Weights of a small GPT-style language model, trained from scratch on English Wikipedia: no biases in attention or MLP, local attention windows.
Each number is 128 + 32 x the weight over its row's rms, rounded and kept within 0 to 255. Layers, rows and columns count from 0. Numbers have three digits each. The size before them is the row's rms in percent of the matrix's.

# layer 3 attention key, 32x128, rms 0.0561, rows 0-21, columns 0-127
073:060117133081139177111157185157150208134120092087171134200186127134133166114092070169112119161109079082116159094119203116145112126143123093151102088157172170117157159164128144095160053129080154086129165184125159108119128110139136105097125104111085102097133145087164111130143154162159127157169140126148097140092182131064120117140164101070145116070101144110158117142133157122119150068141
093:161149146143125088157131084133134068073147087128115145097129200169206122068148165137086115129130153124135115142138138092091137143124106124129124115094148131184131102110092115106096147144106192164133097069126131068155137132109166155123117102174198107169167120089093157103095146103175121157150124137179151178109112127108111110176059173157103089180121131120081099065212154111172124163099
092:122073075145109151146134127153143100137105077045113128173108097067202146169174092129134103204116170114144146108167168157034142078165116128107107090134129120087139178152130143146179084133092116081090145107129116176141159143120126139174130108120097096118169115116126102115139141112130098173161172165118149190085146099087140160127166139077121147129122105119134134149077194157086122102184
096:112136091123138166138157105129066093141125103133136171136159121144097150132147130078141098145133116094200051160094124137131105125083162094126147178078132154107226200093144121160134090201068063092100137134087134119140147073116132164165157099118087153092126106144120148130135185107111121089121146118088065187179145099143139128139153083156200109158127073161155166148141127120135141122118
090:157071132182083093197096133157162142139111116168120197171128134137154156114087127097138117073121153094117093132152082135152068145096101103117085088134168156134145147127110120169133111159091158122164117148119049123141114113152181132211149145076098149142142187142142100119085183121128137137101118156144083114140150144078105185158132146051159166120087133104128130109152043129169180136092
120:176197144135162123129120073080116143084166135125097161139051186161124128099141175118102121134163142191160110172150048123133206141127157102118174181056123166192118132135099127136076169134164080136131123033103103133114125131098113122097108133168127098129093079101141136123127168115073108148161099094128154109124142133175121107127063138143125120125188129143115115138145144086185124113104
103:084146160215077108097129152150078105158110103101161109147183119163114138152120101106122059135103114119131148168148158086114107160139144112127128090148179146045084116140101102112087136182079137144195123137129061115094118133130166169172070119160047051174140152162164118186104125150142131168172121159142178147147137121133164094145093137104133141098130140111146157179098142108078130101125
093:114106125181099085101063051130090066115177159094075137106046131132161106075130192115126137123103096107146175138169074165116121094139155163118147110137079138132128109139153117146166144139153176138137127159095146099154108104102150104135130148145140083119130102123086156163091145107184178129119120150156175197145094108144115141157113143103150166149117198185167133108078118030119151160117
100:097135108131091161114161135069158155141118118054132133077130090165103150177090101138105136151090150111094161106150103087188101134138152053093157151155122143159146158133139165072131097136192171036149162148132124124135159107132113086150138080106150101179047075070192115158122079105141144151115110113165116194112159114129189107110147088103124150130117139170166157150140176144120112109145
093:156124147122064103101171061118077124119124136181137213108134152089124094106161116161066146165116136169103083076131132097185100093129141078171099144103100191202105108129147135138073090086122133132120149084102116168141145134135105137130145101131134127195145157125104067114126081149176099091146173185184116119123125147065186179129158149148154167107118122152106109114100111120186150129110
098:169135083094132166075139141155126147166131106120055127180158146182085125149136102116099102162134138118068150140120139120103134172131116072077080132125124120090155115190089134105196101132081085133134182139158136108117118107141100118149147198068081120107166152148115147163140137142136080206139116095138120132109116078145122200096160161064144227050140146143137120148147140122111147127119
105:155150139050152144166092152154076145174147150098137169163125136093106153142143081072126138137153147109119114106127128172125130116165217114113115065117151152173110149137127170114165107118039125154091100160127114170110149168194173165152118115133094117084095132145170148125107086095104104105102195124079104167049172062140145130078131106073143163104129108110168092102119148136110124116170
108:084109108151117194108102135159158159161144142131092149177167131163150132154078109124153161138113145067124184097118114108132094133115094098150147070120175129143115168131158171169132120170125093099140115176156145140056166128123116131093127139092087108137179091115146112149155124134093090089162173105116164104128207175128086143151153080048080141056065124122180175093109082147137099078128
103:162156116100181142129100096135124118070161137181125143153200098112149137158080121144117104133120156144093077108165121097093141100143179199191043138119187139138167176164110147092108120117152118132150163119111141114118118154119154115114049111105121147156143109100167098147134098125209146092122125142091144103095154079173056068162164144149138133080110133130119137127137150103024128103111
109:185150130149165106106136096097111089190163121176125107066140131123075140132098114119078143126113120101114124162065143103065150121155141158140134116103073051123088104128189117153081192154133181107132072116171124097161152091094166146146102137121190151178144116167153152148097124096135099146130183168145135196113129136139173134069080153139088121095107111115131111090193142117103067154095
101:169093134181131157095120113082198107132177116131136070133133140162163107115104172159133152137133126141159132144103110107080140058140147057152166176159136181160131112131112164175167083094089145185117122113113154164165154111120137145141148125182124079106090126173146135188067082177119121140159130083135078107090138110122150100137080098105130094129149071191053178127118147186101115117096
066:190133117138089071137185103109128069094138155180087152109047162103122089134150157110096159115153156154140081132123078144121161089109088153109180163106078118150105126101104120182140177108135107160125103066084100129108110109131127078152169118115173178108156143136058092100092139125113164121132116175126160098161110136157119145052114169195122157163157139148086128143143128097181109200113
080:089108132089136146142091122101144150072140168152148162119088120090156165156153056187159162100153110120088129153113154101148199064143091177106149195190165104200194183162123130101168110086089159112141127085078112163096081070102125126127090155150129130168133155122155135150127163160131101104157070156135107119180085102085110110128091155113135093154088139116092147161111136143146158109157
102:099173138132129094092166139132169148082135168140092099100109108141102156158131123051125101159123107130123100198074151156156141167093174153112116126091121114131161077150136134150122169040126127163088171120154139115122107112133100066129085082081165142115152167141093133218125070072136196102129092130136103132148127193117148181164122085146093128149067171189152115113118139088137114097135
101:168064160151138084170105159113144150142149193142086168124156129145129156091164113106131172119144127122120140161108114132170149135169154129098165121121172124086180100100114102159070102092120105153114131098101153136082119118131138049108167112156103096079130064151048072130152152207126138106177134041096130187084119155154102070113167183104144098139128096146106162165139095122108159118146
119:115143152107120076164196140092150119098167159092126108113081142137075108124143143122121064108147175173145122126110121079097125159108104162068155124114144097136099063061104137159123165074125139177109134096122100133178096091075104130138111110229140122165127168141090170118111103167134146151113109158176150133202141187179129129098106137174111152168097154160091101107185097071142128137097
129:170117145162135087119110116101144103107179154114117124137088143122150121090111169070104121106167141186137080158095111132094175123124142130121120160112102132128108127128098085153124171148130130151124166093187069132178086109125118112106138091138199116115085173169112170109083181103129187132143073135191121111158133180139154184137034142184099089177164161138140120078157110101161129124039